Weights of a small transformer language model.
Size: 8 layers, 8 heads of 64 (4 for keys and values), vocabulary 8192.
Architecture: no position embeddings, ALiBi.
Each number is 500 + 50 x the weight over its row's rms, rounded and kept within 0 to 999. Layers, rows and columns count from 0. Numbers have three digits each. The size before them is the row's rms in percent of the matrix's.

# layer 3 attention output (transposed), 512x512, rms 0.0635, rows 154-186,217-250, columns 256-319
109:452514510534599516541471463532529534477545463397527501631569555512558442494396387555472487450474453549479573496534447485554525518472504490562449577508477501458560435501514506476511454503513381
093:468486500468474547500556489459549629480408482598467391433591490468492539502428534432504537550418572502460540521457450614579554510490486497514439489509500368494462406554459558552438548470473533
107:542493486485518514534497505475529609495478438467515454635545441540564465430454455483511434582526519516524578541468452517507602555492511527522425516488512489458537549515273489437525462432566441
099:496553422533496468466574377580543596504530569527463537471633573526512501558509469464496471442496447470536461548454419591476546484464490540418554516488515477386375463557520568561455401428432514
106:501476454447480498503521595476466551586433490446440500579469516496524542471566487471527456469509442458487437507526525523511547518501468429517497543451541488401532497457552573433560532479475580
107:633470587411497559548459481501532479425499537399422494449416472556539455543477455530552509549539612599507508505495462560449413584433541429501479453510525391458458497554439423514469451518535597
108:499435498514465431553473511567536542472505551484572459543503411490505533507467424557475471510603536460508457494563469530493371543388522544457493477595448491478518457571683554513482532553464467
105:525440571527443530407555448392429428548556549557516550539520454594448532491402543452568543374486381518468457550620478580436495640427463467554559539495416453388531454555456500446503481601466518
102:421425534549488471501542461584568492508548491469618566493480553528519479590500543498552501429525499419491479480543495506498578433515508505444516536552536470539419455476481615527556528417521474
105:516501539537517623473489452485481472423594537514511486503479538594580552422541507535545567507481554526437529544522512543522551581582493458523509492486468496504427479499523458488556502467474429
103:437436440521471442510543424481553527554336488515479541519444456530560443549371568472557472407381491499534482493527486540468552560543489515570467499530481445471443480453440491553439521497591480
107:538531506569503543512486508447473523505445523490446599564479477563560480434567583452480410513508426503545468514501456413494511464452470532517419574568468583534464440425503504584506569549430520
104:480519542502505486483480548518494466491427610415520527540533399359516438598470564560506526435475548557476383449534534561465449456541466497489515398465469445490482497596525502440524545509521486
103:525499428449515477520421491552479472546485500527441498550478463511433483446547467517429506526468544520506440474526496479487474467516500421526544440499578488543516525517436386597472483521558523
101:368482464546525571549504513417553464473470550456490455535457436536506447430583404502535499556416473455539520522482524437466499402511452526519478490467585489520552489515474497501578435503491467
108:480458548672478515516509493504518539484579470506466473481522460439553479427477444454465466523536437514559511524517446490544523491553495466505485484466513413525473577491463576512524528520391522
107:516559499491485522516593523430504540530453430423502444552583480522426482603563537475489460491477527494518591497566442507446445525499479544501487440522508494462507535495548530436519483516483516
107:513500458559499518486521430576414505554480411458548476522520483469544530524527542475462487416479524516411460509590499497425488498537449456587514395436525454388400515505422541561597482520559529
108:486483478534453535535444472512500418532388559439490512509476630509518473448468614468458539485482457425609484508461559486471442474459548444433448458650384476397446507522522530608662619506478446
100:475525569530565548456499511544608513444446551573558435481501527513530549614489516532407449514561515511541527407419534527501469506553517423585529462437407532553610415486534425466575611510516458
111:497499409462567538486567481488571516414438540505541519496542505518520496583495502487510529586514543479429534485473423447488482504519485398469619542522518374450417464580497608593552536490443548
111:485519485473510465514514569567579491536486502462400500528437412430549527496542515470499503504641442512433542494518528532473490539608455533538508472436511384454406583519496497505513456548512552
106:467443488532520504566508504529487593469579482461358593573512518511476479499520566406588530515460594531519499527470523435586498506511473492480521548458410486490463548510437479571502421530538503
108:419556502534482533463419563437532462419481481428532428608538505531567447501457468479495490371459487488452547593448481469431572542510476525520473608439530500415356426577543508445520490476465431
103:515503467435437470569451504396491484543439615538472507472579475578561541473537466502481535501561396445517476527508446519492507565533529559497506554507478510532399508536462591442424533592569525
101:524441574488487538546477476542522484426543516577472498578507496480437396470559552536477569471456524472452591526539574437554514491458443498469526547568439538546469420430442461509410490517492592
106:487456497519531561526512501486500461461466492478485526426465471473573573477544500490511402461555502535469536439469454544413436468426521501560457538563512503582557575575336475548622546519513463
100:556431439418513628437480487485535484485498462482571549384495470483536458495461535493546433522545457372474537500492501499467602501574515511575512513475516528495455461528460495586526499464549412
102:527450459483535462602430471518413418451455528422425474531489537508513442558561543544516472482442547582485383504518517547465433471506500425424393426489518563454501595598562538524496561520609482
108:467611474491468514445532489595531487505509544489371446475499544528521420472514492628468439587503559436500558424437470539505616501485531519500393452463412534455381539505553522408491538489547555
104:480486422428509476516446515469498450431500434542485527499446447576531414536426421496594499487515487542509469516533469532492566524487434604519470505418533493433499532495486535568535615565533437
107:454565448403484492538423575468514451610430469484553579529491540458569503474496465465494413526433415482458476478497509501487530475539564417530546574473432475471570483488489482441552440537534574
111:409533584447539497506523499499365384459422507453466519523644432598538572602490424500494492462533485516520449539588506448516411598496405459552571531482549513487501402431596524522622540523558475
096:487521435506535517446470495489554409536481460442477426463550560440592536514541520468462464465479518501538486460574444486426482448388465602567605447534393506457541452486387407521568463459507482
095:562494522522490496410416433392434465575580562465453552442509517473461493465591559446515514518482490561545562475467492569476494513521540469493581493473570592591568457392445504520495487520545483
098:513582485515500498494461482447504478526559507508475479493473424582426513483506520370586394438497510490502523482509553472467574530437381524515601456440432531407442471471428500526542506553439468
085:519448451494583499503504494557537512577453406492474559552465523501518574466567498538527489485509517447474510477532431462486518458436483418422612519386546491524476557585284483552651391560447598
101:456552584445476486528433520478489502549460444496498448520506491501437526566449555454497481493455551509554472552550552395528466431529493410497626546510460517483529624497678542596518539505514432
098:554410533478555455478492539515520459465568544471553499426457561509526522473517560479476571510509392548531542562501571513476474498490596535435526487409518519550441497430565441469494534541457514
090:481583484586539483457504551491501397518515509560573477479568504521410595438517474485499558396500477510468552509453512530471480482571504535474489569493433516557493484511546491575522542513526508
097:466484524521582552491476531547491445449388447524468548449502558377480511490561468446573616468478541474502537523482514544466427525419546452549475505382497509499480413498474488439450487401584450
100:499449454573598475553487465511604569483490449539553540470546521520542504489515520538568446462438512506525522569404559477539490480487573480385467434490481562550508530484529510540553512486549503
095:456479468583555500520470516527421481483464499485426496577616434510520525468521544424484446511444542519502428544495563566598495572512434487549548448398502444460483487490410467553462466550427502
105:499471479414473492616506519444579502465537326432468562500523533439484535568436464527514410553470400500604473489524493459493466484461574461520462423544513570434519424507458557496501521486458531
099:514461575490576520493527519527429510392594427455462426515548512572437599443535434530515563571471493465533597517418419511566464510559419534475466459503578476488539521504603506501602552480460461
095:465459528443497503453537459624491562516517486528414551518536488440482501484480471510569553494521611470513468503541512503503475470574504437479585472370530390477523583473511488548422467506449515
101:502488497472608520480523476487526497520480434559388538454414555606558609497541436518543450558516425505517566483443498457535464462521534530527543460484526516551532520534479510617574425446410570
093:408474487520521534512527474503478527475510575447553449510481472494531534521509552448547496452547445473535474511425517640579531548387493434532541532499531563591532408488513510505506500453467453
099:474414527487504507535544602481513520441500424510540516557606588395523532522430437538439529473568524539429524466496510534504493486430485493466458497554421448521501502497335584449478536475483517
097:550450442454571542519567403467566515523533544537537535521484512427474522455527594417588450491458514473381543436552459476581524450538489516500543507569482530495511522565644493453475441512499399
091:423525530432461463523522506555495440502437572560400490526406503540498477430487468544507443472525460484436527550456533553478519518476485562603466524397447607538466485534479464573555524427423472
101:588480586519466503522523517542523561496509593432508481445504475554521507454491473475529475441534531512484578601370524397580545591456573573446500524496490476553517472534483513467431440461504458
104:457590512488483483441551635522438459497458421503386472490506507431449520445513428486519475567489413506422465395522494468487468467445502448537464516568606546493530437483575364441470437445412520
092:442505582555510423504431459440516512529508511389510514445487470481555582476445558567466484438377596489537539553570492474450492430486615614435580473537449455506488613523360535526481400538527449
095:516544625532484500545406464461471452516515539519454510600489441532502511461514479558510524478480462448482452543502556540441521511441489482473508544506583502483474432483412435523474439542527571
096:513492523504528447520495460520560549454503522560450472519576436499525502587463565577520392561492506551571495557536499582535469418470464552452432446545476621588496532484410516517492536454501459
103:496452466496489441464491535536529536553446514535539496460495431455538433563426454504454545443529494467526530532539496569524507496486525534505428427477547511469557443456464524463459573445421467
099:566499469544505446496469482443470516544464485474466601418577489522511569531430468470577554463554508539495421467552509510487494506565521540497531485570411548576569439481501564571498605462504547
100:500387395496495502495513565566543550457560448535573499511423563496512484554535486453454585504449516543560548424540555488473484547507512470536500465419587410527569477473491491546479464403487488
101:385563482503499529610488504556474445521440526498544488511505450573529537594463531474508444434541478430579501553515495498487516493473493527428460541522413482515563585571598548534565549505592448
094:487597479498516447529577461489465561496487464490473578540582541541563451534414582482472537468391536512607449592524563536552497456544523547473445488428541539398506507501555489478552532567484557
099:444485509582529468492536442457566608483472491452449408455480489558551547512431450454564445466499579571420545533479460516561533497512431487455694495504539479415436474515586527642498594523376509
096:484438458497512426570408587474569570508513443523520537508539472474518532533437500490493540482519537517505600504534519432502522497516507553488484505501519419501504538455400514558482507475508540
097:489427536500510489498446494438443511486547472531489518574619464506499538573477575507462567491420479445513457526522500438538527506468496554505515479598546508537526509493510531495505460500505493
093:529530455575516513521514416470500581457537550505435543508512551417461537384457562457582462505428600482531551578503496489483527459492505519543464501527499485474517454550480463484459476489586434
100:560517532524547513535598487534502541407519497544530468560526464418437543469413493548508421550501425448448518552511514568486441558529481550545456522468537416409531497534625447507501554461479540
095:590514545590533436465561499542534568571546489566569466498397561393522464456483549496473523501495520493521395501480532575539492449528597449381434467490492492459518550443466448463455528495456644
# layer 3 attention value, 256x512, rms 0.0594, rows 90-122, columns 256-319
094:426527603541427518544559596511457579483322419581534452518576494484557528529514591498401493503382482437572446533553545528556567491493409487503493458560497405401507403501482539492511523505441538
090:521516481578434475536577456485487438508460475401489482553540397465500485446520525547537469523451556436513493517496475546667506456556476479458548498446450591455471451480505431497422479527493478
102:455595453520536482486606554509510470443494459568517449491427594586498440472474532515492602549496466462485430529493578519444465525548503567542500504507534479384482528447441502520500498494565581
093:539462570522560463613500598543447449459478468495583625453475482549522560537462604588387478545433550516563531450496455473588533535480542500492485441533462578561552537424498522399547447500486527
093:531537370500422478389472530585585448638455546564415510505518544430404508490453412503362544471537501561516578478515537513491510579515407484445522527483502622574523561483527398467477503584542570
093:468457534477561536466553409516439492546465544440592503462372449506523394529521469515484450505547480462601481468522566478589542526500403523483489454487474517356565452465474500527596467487538520
095:502496498467547594498466557487481460460658485635457484454541476483479558560494510528528440497529443541530514501460527503513520543545475506425455543509498489464509471488472504404501463557504481
094:443532545485444518550469476436425501483442547498421519463402540504478517485528409521488589503513514478620476541473467450480534425498543604453474536474437630557503474534488428450437521482457461
091:458517474511572490534536548464640522489621560534376393535501531518520487547518492464516585479456559436518464428503466540477444498551589554491474460522467659580473411447503505548558476433448517
099:519587636558500501446529406457465541513557477552546507551526515487506620499481575429531577528443464515400477558524521471450523533528495562549499546450464445489486481463483449492450459572455519
093:424442536527540482531526577439432438515489512491479456483515520439558510470497533573512424445526460529524552570529502517376508490530594485461530530511423458496433476459499466464430522612546497
096:600557509513458515494525518512544417503406452448490458519567516531495398558494510564461603455523448460471501517573447531371445428508601473446488472432475576568482419477522540454397527503525500
092:462625538498479570395500505502523593567504540544589473442513461523483500420507506463470446524525537482443539449499543471344526521517419487543471607462532494542501565423534475541456524496434496
093:537500459548523570380548437485435513547578518616475646468537566435537487488540550415446405521483536524555455446508433508529450515525402411553505469497526484387474427564491537501495543495504566
091:459518487496528515582443497476539548472536520528491426421417527540530534499454571411576446523471397544516476458534536510542512487437644460519538454450434485453558557540519490476480544462449453
097:546464546477524619458489501480561464499379506391456535487532530535552521509538525632480469495426401495526478460439528533352530469450501471587486491515520476553499454494523528364536542387531524
091:425538494533550444509425562549620487462453559526567402580437430553496519423376524465507552479597511429449553408447574553492491475481535463497503564482497412450470506502496465524475533509473516
095:524399533558371523425483578559497505498554506586568509506521558376498514500495529498525519569446495482563488399479554531494447473624539408484519480599475469462475541529521366523474501560545487
096:529459655499487569446502389527548521555563545518432462513537558516514474514529632540389430457382428465483498434466481568546488555454420505517526579512546532550470526567505469520561510446547514
097:545389506507530562547473552449456549463558463540443422445481555457483497536576378439499502621588395455467496464450542486503516523493457485379478500503503539480533495490480615410510457405526545
096:475433468483534525503503491505526464464537498557486503546524446579519534492537461448459399558563523561458519479525427468557451505445515437407505524491551447499535515496512488440533500488545454
095:406517385506580646536585533543542466503488461540452594411494511517566502489490487505577520513541490545526588406516459516459509595446535543538503522495499552455510509427485516491464493496445526
093:446559594488514463584443524401580532483462561437479490467417500449486460488518443583638516465580434520637517440459486503416568576534404483498467423522486467508492497510471553481483490504457497
096:457494666469455528596442580513375428555487523458475513486594443507456609521382513456459482534498507421454566505457503526456379549499445462520476525533522561414498539461474518547375530457516462
095:507548461461483558512532425534433526594498475560453651510573478519495556549492542483540412444533525580498426573465512477485515474511452474478530561533547520515462448493506522468565522510556558
096:477584537511526595461627577539526494490449440509433431487514529504482564544518415572540517524359514526486502473466600585455516481464401465451545496423525520560508469477509433548470518531368495
094:502477526528614474363495426437499522515499504498453479461497483513493445497488483395560511537478461467453520583558469474470496522530656459543482508580555591551495528532486484525480505456593444
089:555589483505492522557401594494506421492518426546482569552626599426482461498578629451462510586528496504457495514412495489476428497524425444545551571406561539639573482417497549547556490494600504
092:385537460521474567441561469425408535439424614478474468535527494484484440461499408531519540476456359554485466425569507532482537438528512406518515547562468537468476429506485455436481489548472489
098:486488462440530533542618402478520461509529432454510480506457525512477461480562482527610509555483470432426508503570537496611504519378516488528470646386483496485460454546487473532415549505584492
094:457477591531550453654502538572467460477463492407512557434460593598424483507511489529446522464619555493463603532477483482406633578477546498560501432522550428408467491408500560556488512511518510
094:524463555497431520518503570508588536491453492524507579464542489521502546484469487513597535484565525526595540495438469441432491495424435489483480483516513541560517495549531504460505467443547556
090:499472499524461633438408557594554543452530521525458429429470409491513393500471513543488535494465445412575512502458410525386518455492564512525471509491477562460436533511503494539459483550594513